config.yaml
num_hidden_layers: 10
hidden_size: 192
num_attention_heads: 6
num_key_value_heads: 3
head_dim: 32
intermediate_size: 768
vocab_size: 8192
hidden_act: "quick_gelu"
norm: "layernorm"
norm_place: "pre"
norm_eps: 1e-05
positions: "learned"
qk_norm: false
attn_scale: 0.177
bias: "all"
tie_word_embeddings: true
parallel_block: false
init: "normal"
init_std_qkv: 0.0169
init_std_o: 0.00378
init_std_up: 0.0169
init_std_down: 0.00378
optimizer: "muon_variant"
learning_rate: 0.00203
lr_mult_o: 4.0
lr_mult_down: 3.0
beta1: 0.9
lr_head: 0.00711
max_grad_norm: 0.5
warmup_steps: 200
schedule: "wsd"
decay_fraction: 0.659
decay_shape: "linear"
final_lr_fraction: 0.0
batch_tokens: 32768
max_seq_len: 512
doc_mask: true
train_tokens: 384300000
max_steps: 11728
dataset: "wikipedia_en"
Each number is 200 + 40 x the weight over its row's rms, rounded and kept within 0 to 999. Layers, rows and columns count from 0. The size before them is the row's rms in percent of the matrix's.

# layer 7 MLP up, 768x192, rms 0.0839, rows 430-466, columns 96-191
099,208,174,174,249,231,177,202,230,261,139,177,172,130,200,152,176,203,170,175,168,246,226,234,234,184,170,128,197,185,288,231,252,180,158,167,261,191,187,187,207,224,211,254,231,114,274,250,252,257,168,283,223,197,248,192,287,97,104,219,117,226,144,186,180,217,137,163,226,210,138,123,176,147,259,175,229,216,178,145,171,208,247,165,217,165,228,231,199,191,231,201,227,251,191,154,182
097,211,172,120,127,180,200,279,166,242,195,163,184,166,300,171,230,204,232,141,267,338,196,144,183,263,189,271,219,226,185,304,197,204,194,206,141,233,235,139,187,269,258,224,122,159,188,193,220,218,222,156,206,217,203,212,225,194,248,193,282,281,138,187,158,159,171,171,201,191,212,208,174,197,126,234,129,162,173,161,176,202,146,152,189,149,259,187,171,214,161,176,209,224,192,218,154
089,136,186,203,311,198,196,215,261,157,218,133,197,154,178,201,184,181,186,192,209,175,188,216,202,259,203,217,205,191,167,190,261,210,259,225,230,201,239,190,236,217,168,128,204,182,175,195,168,187,220,222,278,157,229,278,253,241,193,194,268,220,160,237,203,226,237,224,158,203,162,112,196,287,272,180,205,156,175,160,308,256,241,155,219,182,164,196,156,173,266,141,199,202,157,187,245
096,251,174,165,188,233,241,205,200,239,106,204,167,155,219,156,254,197,149,173,297,239,219,237,223,180,174,282,210,194,218,232,178,178,121,196,183,202,150,153,143,176,183,235,295,165,208,179,202,275,209,204,188,232,248,173,243,195,197,213,210,202,130,149,225,116,178,253,261,170,207,157,216,246,206,176,191,194,236,262,149,195,210,198,255,201,198,170,182,167,162,218,161,266,223,233,178
103,229,243,152,196,208,143,115,123,149,183,300,211,191,121,238,195,214,226,289,194,219,167,218,182,248,249,203,262,182,153,248,221,220,182,152,169,158,232,182,179,245,165,241,194,268,185,137,247,152,145,169,222,152,163,237,202,184,131,219,189,193,276,197,171,210,125,239,208,198,216,143,219,303,206,164,148,169,198,205,207,270,216,188,113,155,188,193,148,251,231,223,219,128,149,197,146
092,177,231,185,161,193,238,204,172,240,228,283,194,207,134,180,181,182,189,191,245,134,227,227,192,171,124,169,230,201,207,182,209,141,230,200,202,231,181,226,190,175,170,202,190,205,284,199,222,262,135,196,212,148,171,222,232,216,227,173,184,92,166,167,258,117,228,163,210,208,208,177,191,240,122,153,210,220,277,189,197,216,225,189,197,222,255,244,200,197,192,225,228,226,148,226,196
092,194,224,236,234,247,204,180,235,141,251,253,127,142,180,181,212,174,158,174,199,167,189,169,228,143,187,186,193,172,230,208,201,194,224,119,177,153,193,255,222,242,250,212,168,233,192,146,214,211,289,172,139,232,166,219,136,202,200,195,181,193,133,161,210,157,146,198,233,213,233,193,213,278,200,93,198,211,149,202,166,214,184,169,237,201,231,142,181,167,186,246,191,150,196,131,145
083,226,222,221,274,244,155,240,223,209,200,224,187,192,213,236,187,188,257,152,204,255,167,80,243,235,204,192,174,181,208,177,141,136,160,213,209,200,203,212,172,198,126,185,223,239,265,263,185,249,243,187,197,203,203,174,254,205,197,227,191,249,158,135,196,132,285,159,113,245,191,176,241,159,180,221,166,226,179,201,297,216,193,263,240,185,218,152,222,172,229,121,177,228,142,136,240
096,188,146,207,203,178,137,217,220,144,201,279,161,158,210,160,188,240,222,195,235,181,176,149,172,257,317,216,214,236,262,220,235,235,206,141,243,190,205,184,149,168,280,250,264,172,226,139,185,158,224,82,170,216,242,153,224,157,173,255,224,213,188,207,157,268,212,193,138,216,176,195,142,263,201,198,186,184,262,214,271,241,168,166,216,120,264,195,195,199,105,196,169,157,226,199,203
093,175,198,159,136,169,246,301,218,221,248,268,193,203,164,223,269,190,220,267,231,136,177,130,143,220,136,248,184,131,211,211,165,193,228,140,179,117,204,204,164,265,160,197,227,180,235,228,162,207,205,259,171,127,192,242,193,204,219,92,141,190,242,146,209,224,163,224,206,243,229,239,217,227,236,214,221,182,248,216,236,213,270,242,201,186,207,218,189,246,99,287,169,182,183,269,112
106,158,175,227,271,230,200,224,207,248,162,224,172,189,185,143,184,241,198,262,235,164,204,232,132,197,214,214,135,177,173,203,204,196,198,170,200,243,209,185,193,277,292,183,168,199,200,261,245,158,96,177,261,67,213,237,184,137,137,208,180,244,178,211,192,183,248,158,257,215,218,260,159,189,118,183,259,225,188,179,183,310,186,181,189,171,235,174,198,176,227,172,189,218,201,219,225
101,218,261,189,141,128,216,182,208,191,200,247,227,156,218,59,247,213,188,204,208,224,177,189,203,133,179,237,178,240,146,215,198,207,248,213,211,194,165,286,156,236,162,231,184,131,271,265,249,250,209,124,185,200,202,259,186,159,179,206,238,133,278,165,187,247,189,185,190,218,204,207,276,202,187,190,202,265,269,216,220,251,163,146,86,200,128,184,202,243,183,229,160,206,279,176,178
090,148,191,238,233,273,159,190,152,180,174,131,203,228,144,192,264,137,165,164,195,174,185,133,264,216,284,208,209,179,139,200,260,213,202,204,257,242,179,210,179,190,218,124,199,250,198,156,184,270,199,143,260,189,80,221,236,139,200,248,193,182,263,115,144,204,166,124,231,244,170,159,240,243,200,190,219,177,194,237,246,183,256,228,262,197,196,243,263,234,177,210,194,169,189,198,160
088,153,121,202,177,198,175,232,161,156,217,201,234,271,199,111,170,187,271,175,237,315,189,160,224,244,203,177,243,199,257,303,183,249,150,166,103,140,175,152,180,175,160,184,265,213,310,210,225,179,159,181,232,140,155,210,222,229,217,180,173,165,223,148,184,261,224,191,200,231,205,168,258,199,244,175,142,249,183,248,162,235,104,237,183,136,144,165,190,179,120,204,241,193,213,247,250
090,280,172,214,157,319,212,150,189,215,207,222,158,137,194,175,179,182,163,229,270,224,217,240,206,184,237,193,132,204,189,140,191,296,125,213,236,250,187,226,187,243,288,204,240,207,238,257,225,157,156,194,227,153,221,239,203,189,207,122,238,222,250,245,153,72,127,173,166,187,169,215,233,157,196,207,179,213,239,162,182,213,185,221,208,204,211,231,233,177,102,209,255,212,215,176,200
108,238,214,164,269,174,161,269,213,194,177,219,267,275,191,179,138,254,221,209,197,238,80,132,177,211,258,181,183,168,182,169,188,186,181,209,175,210,235,216,258,299,187,194,228,178,187,198,214,212,263,195,219,210,143,188,235,214,181,201,183,215,170,189,214,171,247,174,213,181,235,234,218,206,157,193,184,138,208,237,274,208,231,203,191,145,115,238,135,254,222,163,223,205,267,214,188
102,274,138,216,209,220,147,187,239,209,193,284,280,236,205,168,262,196,235,210,186,226,144,204,177,144,300,171,168,204,210,186,246,187,310,222,208,196,247,235,192,210,183,180,187,123,249,214,161,186,189,205,106,253,162,231,213,246,182,150,199,229,202,225,218,196,212,204,193,273,182,185,191,235,175,205,187,248,172,191,125,200,152,248,152,216,136,154,203,176,152,196,223,239,228,171,211
104,232,190,201,170,200,114,253,187,135,199,139,268,204,200,163,249,160,230,150,212,158,188,202,162,188,218,209,249,207,227,221,162,279,277,163,220,177,269,198,195,255,181,173,178,137,238,205,210,145,214,274,289,189,234,223,240,220,167,222,233,240,268,239,202,225,257,229,239,212,155,251,177,260,216,177,165,216,232,172,263,183,159,125,216,161,226,120,154,233,215,208,242,258,264,222,162
089,144,235,190,279,176,279,237,198,167,126,218,185,165,200,208,168,137,208,110,158,221,227,192,179,216,211,216,221,197,163,220,169,155,263,201,214,181,258,169,190,157,239,176,239,160,256,172,285,169,233,261,209,230,192,208,192,281,287,177,225,252,257,227,237,181,195,203,177,134,170,187,181,104,178,152,200,119,191,173,166,248,220,184,257,217,243,179,261,234,228,170,164,207,172,190,250
083,163,209,247,150,173,178,266,203,215,140,214,145,224,198,146,189,215,272,225,235,222,160,188,250,224,164,161,161,242,109,220,160,163,199,257,204,247,274,146,197,139,136,195,247,193,187,208,230,173,237,292,132,167,238,152,248,210,259,142,168,149,243,226,223,208,266,238,142,195,236,162,240,174,238,172,241,209,230,186,221,217,275,209,215,143,190,222,149,167,211,175,193,179,128,155,272
099,207,156,235,224,190,122,153,208,229,210,196,137,169,194,237,336,148,240,181,186,262,168,139,167,181,154,203,236,165,175,176,250,187,260,249,209,204,176,192,100,264,244,106,187,178,192,216,195,142,114,136,219,248,195,182,189,242,141,215,177,202,220,202,188,233,235,201,114,215,189,184,193,230,221,237,199,204,180,143,190,242,144,230,186,181,141,198,211,235,227,203,270,209,177,188,203
101,213,210,204,161,234,161,128,210,207,215,227,232,173,197,166,126,199,277,176,203,162,168,261,194,233,146,208,220,128,213,219,179,151,190,172,229,188,192,114,280,229,242,198,218,164,182,179,172,243,124,196,287,187,175,210,222,301,220,211,201,303,140,149,130,196,236,164,191,206,159,167,189,221,286,225,187,229,161,232,158,209,218,193,271,177,186,221,183,214,207,241,250,255,157,161,193
086,163,240,210,194,177,183,233,215,195,115,147,244,186,127,141,257,245,185,249,250,193,151,164,173,215,188,237,186,205,163,224,174,196,228,196,248,137,169,139,171,146,160,199,251,212,229,208,149,176,217,239,182,246,225,249,226,174,228,277,270,185,184,198,216,258,187,125,225,250,166,121,214,202,223,243,295,187,162,235,298,199,223,208,257,244,131,205,163,177,265,160,156,160,218,228,191
105,279,189,144,159,154,198,184,274,252,201,201,232,176,166,218,212,179,211,175,211,217,185,229,145,211,185,189,307,176,241,126,223,225,221,195,225,241,196,236,206,153,112,188,246,166,213,179,241,181,126,150,247,199,180,242,226,195,209,211,207,179,231,196,263,171,197,220,206,221,160,222,214,171,110,160,169,196,228,286,188,205,183,199,240,146,248,208,190,268,199,100,220,136,232,269,267
116,166,203,173,151,210,259,169,158,278,150,213,270,169,179,143,162,204,220,192,246,260,260,213,155,220,202,151,231,206,241,153,188,246,215,209,230,214,198,182,162,219,222,189,216,213,165,216,273,106,259,251,176,241,198,268,239,214,185,239,221,197,253,217,212,180,182,198,231,262,195,235,197,306,221,168,146,169,190,229,162,142,163,233,152,154,163,160,223,200,126,214,208,170,182,215,226
102,254,265,190,164,165,146,234,206,217,171,189,215,115,142,228,228,249,200,217,254,219,143,176,210,179,272,181,195,169,221,128,187,215,102,210,188,198,217,224,243,182,107,235,136,131,252,273,238,190,195,257,234,164,124,226,227,200,229,196,250,213,213,267,231,116,241,218,185,202,247,232,237,217,228,174,185,154,168,215,203,250,195,247,167,240,176,128,175,131,253,244,286,182,236,207,185
101,209,201,216,287,200,179,207,140,220,156,219,213,164,213,193,253,172,188,259,211,187,192,200,250,204,179,180,225,232,171,195,179,246,205,217,189,206,195,150,151,144,193,193,172,202,230,146,229,213,99,222,148,174,138,240,186,152,152,213,124,152,226,206,244,120,205,251,134,117,154,203,162,320,196,181,185,181,296,218,173,211,181,195,216,232,194,185,277,232,267,242,212,266,214,213,164
086,122,209,245,159,186,207,221,202,143,220,257,178,197,203,212,201,200,197,199,141,216,155,229,214,218,199,208,196,227,224,180,239,233,252,227,221,196,224,245,269,182,241,245,265,296,193,151,59,268,162,200,220,114,229,191,155,236,233,170,231,181,197,190,166,135,161,187,280,166,192,152,168,162,179,175,199,160,180,244,154,131,216,216,142,111,219,199,188,201,198,228,251,196,177,218,195
101,217,193,220,246,217,188,205,216,154,202,243,180,249,186,204,186,187,145,244,155,232,200,256,186,156,262,181,237,184,119,202,166,232,185,281,242,224,239,163,93,233,190,203,269,173,190,220,192,180,195,131,159,225,106,224,248,225,236,215,232,166,80,185,196,163,190,215,174,123,232,218,141,203,199,170,163,148,187,188,241,165,203,199,191,199,176,236,212,279,122,241,231,205,122,157,204
105,91,212,191,276,199,157,199,146,215,188,200,262,206,214,185,174,161,192,217,211,305,248,230,153,195,238,174,182,182,201,263,252,188,138,169,206,186,143,143,170,320,209,134,301,222,175,226,257,184,172,220,191,197,224,284,196,167,234,174,216,221,171,176,207,231,237,252,250,189,288,182,221,232,170,159,234,128,236,184,138,239,127,195,216,233,205,188,188,190,217,172,220,169,168,214,148
095,245,232,168,157,192,208,235,208,252,157,208,198,129,182,217,245,220,216,207,147,165,168,203,261,141,258,206,157,216,235,294,171,193,221,212,249,193,223,203,127,174,221,203,214,277,258,210,268,258,129,192,255,205,216,233,190,199,112,200,127,180,150,178,213,205,249,184,191,84,174,258,188,248,163,180,158,239,259,183,144,188,183,250,288,277,118,140,123,275,182,155,227,168,191,240,113
117,253,196,198,196,120,218,256,204,200,111,194,143,209,262,290,157,191,250,190,158,218,187,204,237,102,207,251,182,201,139,241,185,130,200,126,194,217,200,204,227,193,143,162,219,195,117,251,263,140,241,219,203,197,156,148,213,150,187,144,244,242,189,253,235,182,275,180,214,167,171,207,233,151,183,134,203,212,233,189,154,134,226,203,256,155,230,163,207,180,184,183,219,147,204,214,215
095,181,197,212,209,172,248,248,126,177,180,166,217,195,74,199,163,142,227,189,206,186,318,201,209,213,142,209,246,165,192,230,175,232,218,192,232,217,214,220,170,155,145,155,225,202,191,193,272,141,204,205,317,204,199,131,273,268,256,171,139,211,224,222,165,131,129,119,170,233,151,177,196,202,210,203,129,149,273,229,113,279,252,151,206,147,283,241,272,167,179,214,214,166,194,135,181
103,222,254,103,185,232,214,253,178,190,295,168,186,219,212,196,283,189,177,168,224,151,171,153,222,168,202,167,207,185,165,208,259,117,170,247,81,229,247,214,229,213,181,226,210,154,179,197,150,188,163,215,212,204,189,191,126,190,209,265,200,166,226,194,152,237,162,250,208,218,180,138,160,278,234,274,229,224,245,155,262,223,239,142,211,253,195,220,151,238,208,205,249,172,165,210,158
095,268,202,228,197,170,192,180,207,198,208,205,252,189,220,188,201,149,237,143,234,200,178,181,271,199,229,222,168,175,153,238,266,303,103,168,237,183,219,171,185,131,217,195,156,209,202,227,209,230,274,197,159,215,194,240,197,225,185,230,105,159,203,172,206,169,147,154,297,216,143,165,115,225,136,170,180,211,97,243,179,163,250,250,138,222,228,211,163,140,242,210,199,173,202,251,165
087,199,201,173,127,219,233,228,137,200,178,140,248,187,193,292,172,214,297,272,241,189,204,139,189,249,203,146,167,181,200,216,137,230,135,263,200,226,186,152,175,275,113,162,230,190,201,203,118,228,189,273,238,211,216,215,249,186,172,260,228,165,206,186,228,188,221,190,210,250,104,166,169,116,226,221,180,159,158,212,239,186,261,191,160,202,184,205,276,214,206,178,147,220,246,132,214
106,247,247,154,249,202,204,207,103,220,198,190,171,185,266,209,216,205,251,210,172,194,161,173,276,194,208,237,144,250,203,199,195,204,166,253,222,186,221,254,222,156,210,195,220,167,191,236,231,242,244,205,176,179,140,216,238,226,245,260,240,168,219,220,233,228,209,184,215,173,184,257,129,182,184,192,207,157,179,194,241,147,171,193,196,255,209,292,162,248,214,171,215,151,132,187,179
# layer 7 MLP down (transposed), 768x192, rms 0.257, rows 430-465, columns 96-191
085,210,181,205,167,179,242,147,233,98,197,205,194,136,119,212,222,229,111,192,198,201,157,233,172,264,190,208,168,168,258,139,224,204,176,172,188,173,267,253,224,225,200,241,221,137,221,198,235,209,188,221,277,175,111,256,219,128,201,237,218,183,169,231,171,230,223,279,146,167,145,222,200,169,259,163,270,124,194,234,174,154,177,198,241,244,195,207,190,173,216,173,167,224,234,140,184
094,141,173,239,173,224,156,144,216,171,252,177,196,221,104,241,190,226,222,200,178,191,212,189,208,187,215,174,145,150,212,150,221,147,206,175,219,186,231,244,253,179,219,225,204,188,249,245,120,228,132,193,184,259,192,214,199,189,186,213,182,132,111,176,265,208,253,176,232,126,248,233,222,194,281,206,250,200,238,219,175,214,212,157,147,225,109,221,220,152,191,259,135,245,153,211,287
077,218,207,231,153,147,137,218,157,221,164,127,185,216,175,240,263,245,170,230,182,195,200,236,175,222,212,214,252,254,175,162,216,148,289,214,195,223,226,204,208,201,189,199,262,231,167,252,128,267,211,147,158,212,220,214,173,162,115,162,258,166,154,262,94,246,196,185,239,131,146,213,222,188,122,139,257,119,170,216,186,198,230,142,235,199,217,192,99,202,192,210,193,174,217,317,277
095,245,182,196,199,191,195,204,245,205,220,162,123,183,193,192,156,214,229,180,117,234,184,117,296,179,241,118,164,157,219,206,320,191,281,179,232,172,181,247,205,230,232,245,176,234,245,258,206,121,267,220,154,150,221,229,243,208,156,185,240,174,293,238,255,216,194,203,216,230,194,196,187,197,210,194,247,187,210,139,273,175,223,148,216,210,258,258,219,196,245,129,190,123,189,130,265
109,132,174,257,193,236,231,266,210,195,225,227,221,235,264,204,257,147,188,115,227,195,167,151,175,161,207,211,244,240,179,203,201,207,124,254,263,184,175,163,199,209,281,202,160,194,169,227,174,218,263,172,217,198,234,138,154,173,232,187,190,212,212,265,235,193,243,159,202,239,236,212,202,177,219,194,269,281,138,185,199,144,226,190,153,174,188,234,192,213,218,232,181,219,211,212,215
089,189,195,233,118,213,217,140,291,260,241,108,148,128,117,240,281,219,195,209,237,221,247,239,170,189,174,229,213,183,227,138,165,201,181,208,216,198,222,147,235,238,165,235,183,168,158,201,244,127,197,175,153,172,217,158,193,232,228,214,229,256,158,239,173,201,267,164,233,238,218,186,176,154,160,135,221,207,162,128,198,219,257,204,187,171,247,136,196,254,152,175,253,194,200,193,202
069,211,183,231,186,175,211,215,225,221,237,102,231,230,253,182,227,230,204,156,182,205,197,260,179,210,209,180,265,174,158,190,178,222,286,201,194,243,157,179,154,235,265,286,235,218,197,165,130,203,135,224,229,130,225,142,178,211,158,155,130,166,257,203,232,174,212,157,174,207,219,169,142,291,249,192,234,144,156,239,136,183,193,187,135,184,187,232,276,172,203,224,185,203,179,196,165
073,154,194,200,191,142,165,229,199,215,169,232,216,222,213,191,221,175,220,238,257,176,285,213,149,251,243,223,272,195,223,220,148,187,277,237,159,190,172,193,198,234,199,200,285,149,200,266,110,222,151,190,147,217,194,154,214,264,117,173,136,177,270,194,242,147,190,190,134,194,156,169,198,169,153,294,292,172,147,196,102,140,189,207,184,178,222,216,202,205,153,215,236,190,188,251,188
096,228,222,182,173,227,210,202,200,282,204,187,191,241,240,215,159,73,157,195,161,172,258,167,225,222,202,192,194,235,127,219,167,190,243,296,178,267,170,150,270,181,139,203,125,184,138,202,191,225,194,263,203,159,183,237,222,159,182,221,193,196,262,246,190,172,136,204,248,185,183,150,154,166,231,190,143,257,225,180,130,270,222,219,161,181,197,214,192,224,236,189,244,199,197,215,204
092,133,243,207,229,143,215,134,203,160,151,133,186,220,220,146,196,138,189,163,187,239,176,257,173,128,266,179,247,178,197,144,129,208,163,217,249,253,261,149,206,234,185,191,219,186,172,147,304,200,197,117,215,249,231,186,230,211,239,164,212,273,167,226,134,216,209,163,161,212,205,189,205,245,219,230,200,202,156,231,192,257,185,222,179,130,229,219,149,196,229,206,257,193,183,182,210
099,222,223,274,179,229,217,206,178,148,148,195,273,185,240,190,245,272,144,230,211,165,160,258,150,205,184,268,141,118,244,173,259,200,227,247,232,240,185,131,96,125,183,142,187,219,208,199,142,168,182,189,211,225,243,215,172,159,212,226,182,152,273,225,240,202,173,180,192,179,287,173,206,208,237,162,276,168,175,216,184,226,186,139,116,197,211,171,224,201,249,139,175,175,146,221,227
094,249,168,265,171,225,88,146,123,257,252,271,229,159,99,194,178,238,197,209,210,154,154,172,133,258,208,224,200,151,222,210,197,165,262,217,186,158,198,233,262,181,220,167,267,164,187,185,211,221,229,154,215,86,168,197,226,208,223,160,248,237,259,239,166,220,191,201,181,183,160,171,162,259,247,205,229,209,211,153,106,184,155,183,214,236,255,222,204,163,145,164,147,166,289,144,220
079,234,212,257,177,150,234,205,240,263,174,165,222,192,219,204,180,285,253,187,235,167,207,149,241,233,177,152,205,194,252,223,156,208,269,167,136,217,234,175,150,220,248,266,167,133,149,204,216,300,225,163,77,189,216,202,223,168,184,170,190,226,170,218,86,273,223,197,216,237,228,252,215,244,169,252,236,167,148,168,248,179,252,137,213,187,143,210,193,191,194,205,165,182,216,148,203
095,250,262,214,179,206,190,138,255,205,196,150,202,185,258,205,224,245,214,192,232,125,214,242,201,166,191,230,149,198,184,140,198,287,301,227,294,225,241,154,287,162,178,211,153,164,216,210,176,172,168,258,218,191,128,142,165,207,245,144,131,228,218,218,215,210,192,193,227,208,223,182,172,207,222,213,233,169,235,213,136,161,275,215,227,181,243,152,143,264,165,176,163,177,231,204,191
096,161,181,214,204,191,129,174,211,163,184,147,233,158,141,238,238,261,206,214,216,204,191,171,213,201,224,243,186,172,211,82,215,198,212,200,188,170,105,244,210,252,181,214,163,220,136,221,203,199,138,199,204,183,190,199,96,218,123,168,131,179,259,290,291,207,178,220,176,195,156,189,202,236,184,177,194,218,217,206,246,168,197,260,223,171,180,189,194,260,122,188,199,179,186,187,135
106,228,231,222,169,206,219,174,205,171,187,176,180,252,220,203,158,256,214,238,165,168,168,194,208,196,132,207,189,128,214,137,232,207,173,171,245,213,124,164,145,171,212,227,222,199,277,267,148,220,211,187,199,174,159,125,227,203,155,176,207,210,153,212,189,259,255,118,159,176,180,208,266,235,189,222,164,255,220,253,150,166,233,203,141,198,252,172,112,167,173,262,167,151,308,242,264
100,219,204,217,171,232,272,249,210,247,234,188,215,199,181,225,157,215,250,196,187,216,101,193,180,192,236,116,250,210,195,172,214,212,238,162,250,257,257,198,125,218,238,202,187,202,165,273,151,209,243,196,169,188,158,221,222,184,197,276,245,223,162,227,189,186,290,123,203,209,219,204,160,185,183,175,203,264,236,239,196,131,208,187,211,160,187,130,186,156,101,211,176,143,285,288,240
101,219,207,212,170,250,220,178,241,195,155,243,243,212,143,273,214,212,95,150,153,232,216,120,179,202,212,156,182,228,208,219,188,264,194,259,238,230,210,190,275,225,173,211,195,185,240,197,171,208,177,245,183,260,215,183,199,300,236,191,174,227,175,234,184,204,222,152,238,171,204,177,203,247,182,202,169,186,180,151,241,216,162,218,140,120,193,226,190,252,129,253,155,168,204,281,154
104,175,175,183,208,234,230,215,214,279,226,124,194,251,215,148,243,230,157,233,243,214,131,241,116,254,163,211,180,188,169,224,197,179,225,165,202,232,213,115,224,260,228,125,198,150,181,233,279,210,231,147,135,203,179,174,223,113,237,243,205,206,148,315,243,192,226,206,213,226,166,83,177,165,211,206,200,230,295,190,178,172,154,209,219,221,180,93,129,169,147,165,190,206,240,192,197
081,171,218,172,134,163,212,180,218,249,227,181,284,248,284,164,219,222,192,267,233,182,208,195,218,256,214,145,214,249,199,167,215,212,257,203,190,176,213,209,126,198,195,210,220,142,204,170,204,154,239,180,236,193,240,193,233,197,171,186,173,190,180,247,236,169,226,175,228,221,213,165,204,196,244,213,197,167,252,183,126,138,104,229,200,208,220,191,196,199,95,172,154,182,174,359,218
099,204,189,209,230,204,206,150,199,185,188,165,241,313,220,227,128,311,241,289,208,197,186,162,174,211,173,217,177,158,189,182,208,162,219,135,187,181,236,238,216,227,211,185,165,233,180,233,199,205,205,165,244,189,273,280,255,205,186,133,281,185,211,176,225,264,202,121,201,184,247,217,144,213,232,203,220,249,245,109,210,169,202,151,222,242,156,230,255,183,247,159,132,215,168,163,240
095,228,226,176,257,194,250,221,136,180,212,206,168,146,171,187,233,217,124,163,232,269,202,176,241,179,152,242,201,231,227,179,151,183,249,293,180,210,193,235,153,163,240,165,195,134,190,148,218,229,219,217,143,205,214,259,180,165,164,299,172,161,159,180,229,256,211,162,143,217,278,189,227,136,187,152,212,183,168,208,257,185,214,199,227,243,168,126,180,181,182,170,192,184,238,310,283
074,147,136,231,218,170,161,169,183,266,238,177,229,239,239,200,180,166,237,176,166,177,309,222,137,204,216,189,174,266,227,161,148,200,236,227,168,282,189,216,224,230,200,293,162,220,209,224,154,192,156,227,222,160,175,183,239,231,167,159,166,199,228,208,160,194,211,171,182,207,140,164,135,221,239,168,213,62,195,214,206,215,257,160,223,209,181,232,216,251,233,274,132,193,266,257,172
101,269,176,216,173,244,195,177,234,238,204,174,235,197,236,236,167,218,153,243,199,180,207,256,228,239,202,248,201,175,193,192,185,156,157,242,172,243,143,220,232,227,156,159,109,207,160,193,190,265,199,169,247,198,149,210,165,159,169,188,197,220,212,144,260,271,209,192,229,196,156,146,201,229,279,250,222,236,149,189,210,189,209,128,188,205,215,204,247,181,191,136,139,248,159,251,182
104,217,217,209,231,180,202,262,223,202,158,227,217,225,215,195,221,234,180,212,166,166,210,168,198,204,211,262,201,241,191,195,231,223,261,96,194,180,113,129,142,202,266,200,196,307,230,202,115,233,168,190,176,176,211,237,260,227,150,225,172,276,196,245,211,283,217,246,240,220,198,178,258,169,152,235,222,247,123,205,227,120,142,224,192,190,183,218,231,233,166,199,183,157,156,162,267
109,140,257,210,169,208,241,244,259,219,188,254,223,244,182,250,196,170,201,238,219,156,217,191,203,219,216,145,217,193,174,272,173,198,135,191,166,216,209,171,242,184,151,269,189,250,246,179,193,170,124,205,207,210,202,188,164,205,200,102,183,184,196,188,204,118,183,111,208,103,172,146,243,157,294,157,134,137,197,225,203,148,220,235,277,212,152,249,197,251,185,221,211,234,212,179,166
101,125,169,188,250,250,170,233,210,235,142,193,177,262,165,198,135,210,178,171,219,235,197,174,229,258,174,219,188,177,153,150,147,118,231,269,220,217,113,185,192,241,225,162,198,227,183,261,132,192,205,173,227,292,239,156,174,160,170,163,238,167,227,211,163,230,209,113,185,247,303,185,143,104,228,137,238,193,146,252,144,189,191,260,223,175,171,190,284,132,159,210,298,264,206,146,247
086,176,257,221,153,136,248,191,200,244,215,175,226,192,149,206,173,237,223,176,165,239,194,182,192,181,178,167,267,199,215,251,191,238,255,199,178,195,159,205,236,184,209,203,180,170,193,261,225,256,233,176,118,171,196,230,175,138,366,218,177,158,175,238,176,250,245,117,225,201,234,116,158,219,177,279,224,219,160,175,210,250,202,168,248,157,131,127,266,182,181,247,179,236,265,158,229
105,181,112,151,166,206,251,222,154,306,203,212,201,162,247,184,142,134,238,204,205,133,173,183,171,239,172,230,180,147,195,167,228,186,190,241,157,190,190,254,214,204,158,236,121,257,201,123,143,208,299,207,182,173,188,211,244,108,198,200,224,236,234,198,269,251,139,241,190,204,174,196,233,194,242,193,182,223,235,198,165,255,237,203,162,227,170,205,201,177,179,204,226,199,268,172,153
090,237,167,164,217,201,241,204,182,202,262,216,274,194,172,203,256,201,194,205,196,168,187,224,202,227,231,174,167,299,291,189,185,172,215,225,205,273,145,200,157,160,208,223,157,262,206,208,238,227,209,231,127,209,287,148,220,205,87,291,293,220,269,246,217,148,243,199,114,156,186,184,173,202,140,185,169,201,154,251,232,242,271,197,152,229,152,203,146,205,204,220,148,234,217,210,255
102,201,208,178,199,196,212,233,259,163,186,197,198,248,252,170,207,253,201,229,171,258,250,197,244,248,171,121,253,191,194,129,169,215,137,130,240,213,219,181,246,249,248,184,179,226,192,184,179,256,237,220,165,271,192,190,167,177,186,226,167,225,162,204,197,206,132,213,234,218,232,179,170,214,200,260,265,302,164,111,249,174,196,218,224,188,229,177,253,169,252,190,242,234,199,176,197
130,186,243,189,197,187,298,193,271,202,159,230,116,161,117,176,216,198,207,181,180,175,216,169,188,160,194,272,146,229,204,228,201,208,127,237,255,148,173,249,251,239,216,139,221,172,184,198,264,249,221,217,212,168,231,147,232,160,179,167,249,258,175,200,240,180,220,197,171,181,83,155,240,192,229,227,141,236,171,186,179,234,131,197,242,166,106,90,158,197,204,226,259,164,244,242,169
095,178,205,218,92,214,145,144,243,193,221,203,224,276,212,212,218,209,209,191,146,262,204,192,161,217,197,239,187,223,173,175,217,227,153,139,281,211,262,259,171,202,313,146,229,140,226,228,223,242,253,186,134,157,175,231,131,192,108,224,230,234,144,196,179,257,237,209,214,271,227,256,226,238,198,206,238,248,132,154,201,232,196,190,164,199,182,154,136,163,163,199,199,182,211,281,231
106,220,205,255,227,149,209,116,224,224,237,230,196,115,183,196,156,160,218,278,106,290,253,154,183,186,185,258,124,189,232,182,168,179,190,188,248,161,167,236,138,192,217,158,216,235,185,242,148,209,193,251,153,197,245,188,257,175,192,143,264,147,173,225,148,216,251,219,192,232,188,222,247,238,243,230,162,218,192,167,177,138,229,197,210,249,136,195,243,203,175,128,131,203,230,228,146
080,171,207,255,165,215,323,139,164,172,232,154,219,160,186,162,250,264,186,136,238,153,161,210,245,238,142,213,181,145,166,215,213,284,220,191,196,248,193,261,209,177,167,228,175,170,237,255,315,244,194,209,166,207,124,240,247,209,238,112,274,168,202,188,240,202,207,207,251,234,224,195,175,197,164,244,248,203,195,155,201,141,166,199,150,184,164,173,185,197,266,215,201,126,205,122,211
070,176,148,243,125,202,195,190,237,183,177,170,243,206,199,123,184,257,166,177,247,199,269,242,190,233,221,229,209,204,236,217,203,217,256,203,170,226,263,174,284,218,226,187,205,130,213,214,117,130,213,144,201,186,203,224,183,145,160,125,129,276,204,147,205,191,152,183,201,165,195,273,209,289,199,221,325,200,214,163,165,152,183,219,149,252,186,252,186,208,193,161,201,220,173,210,160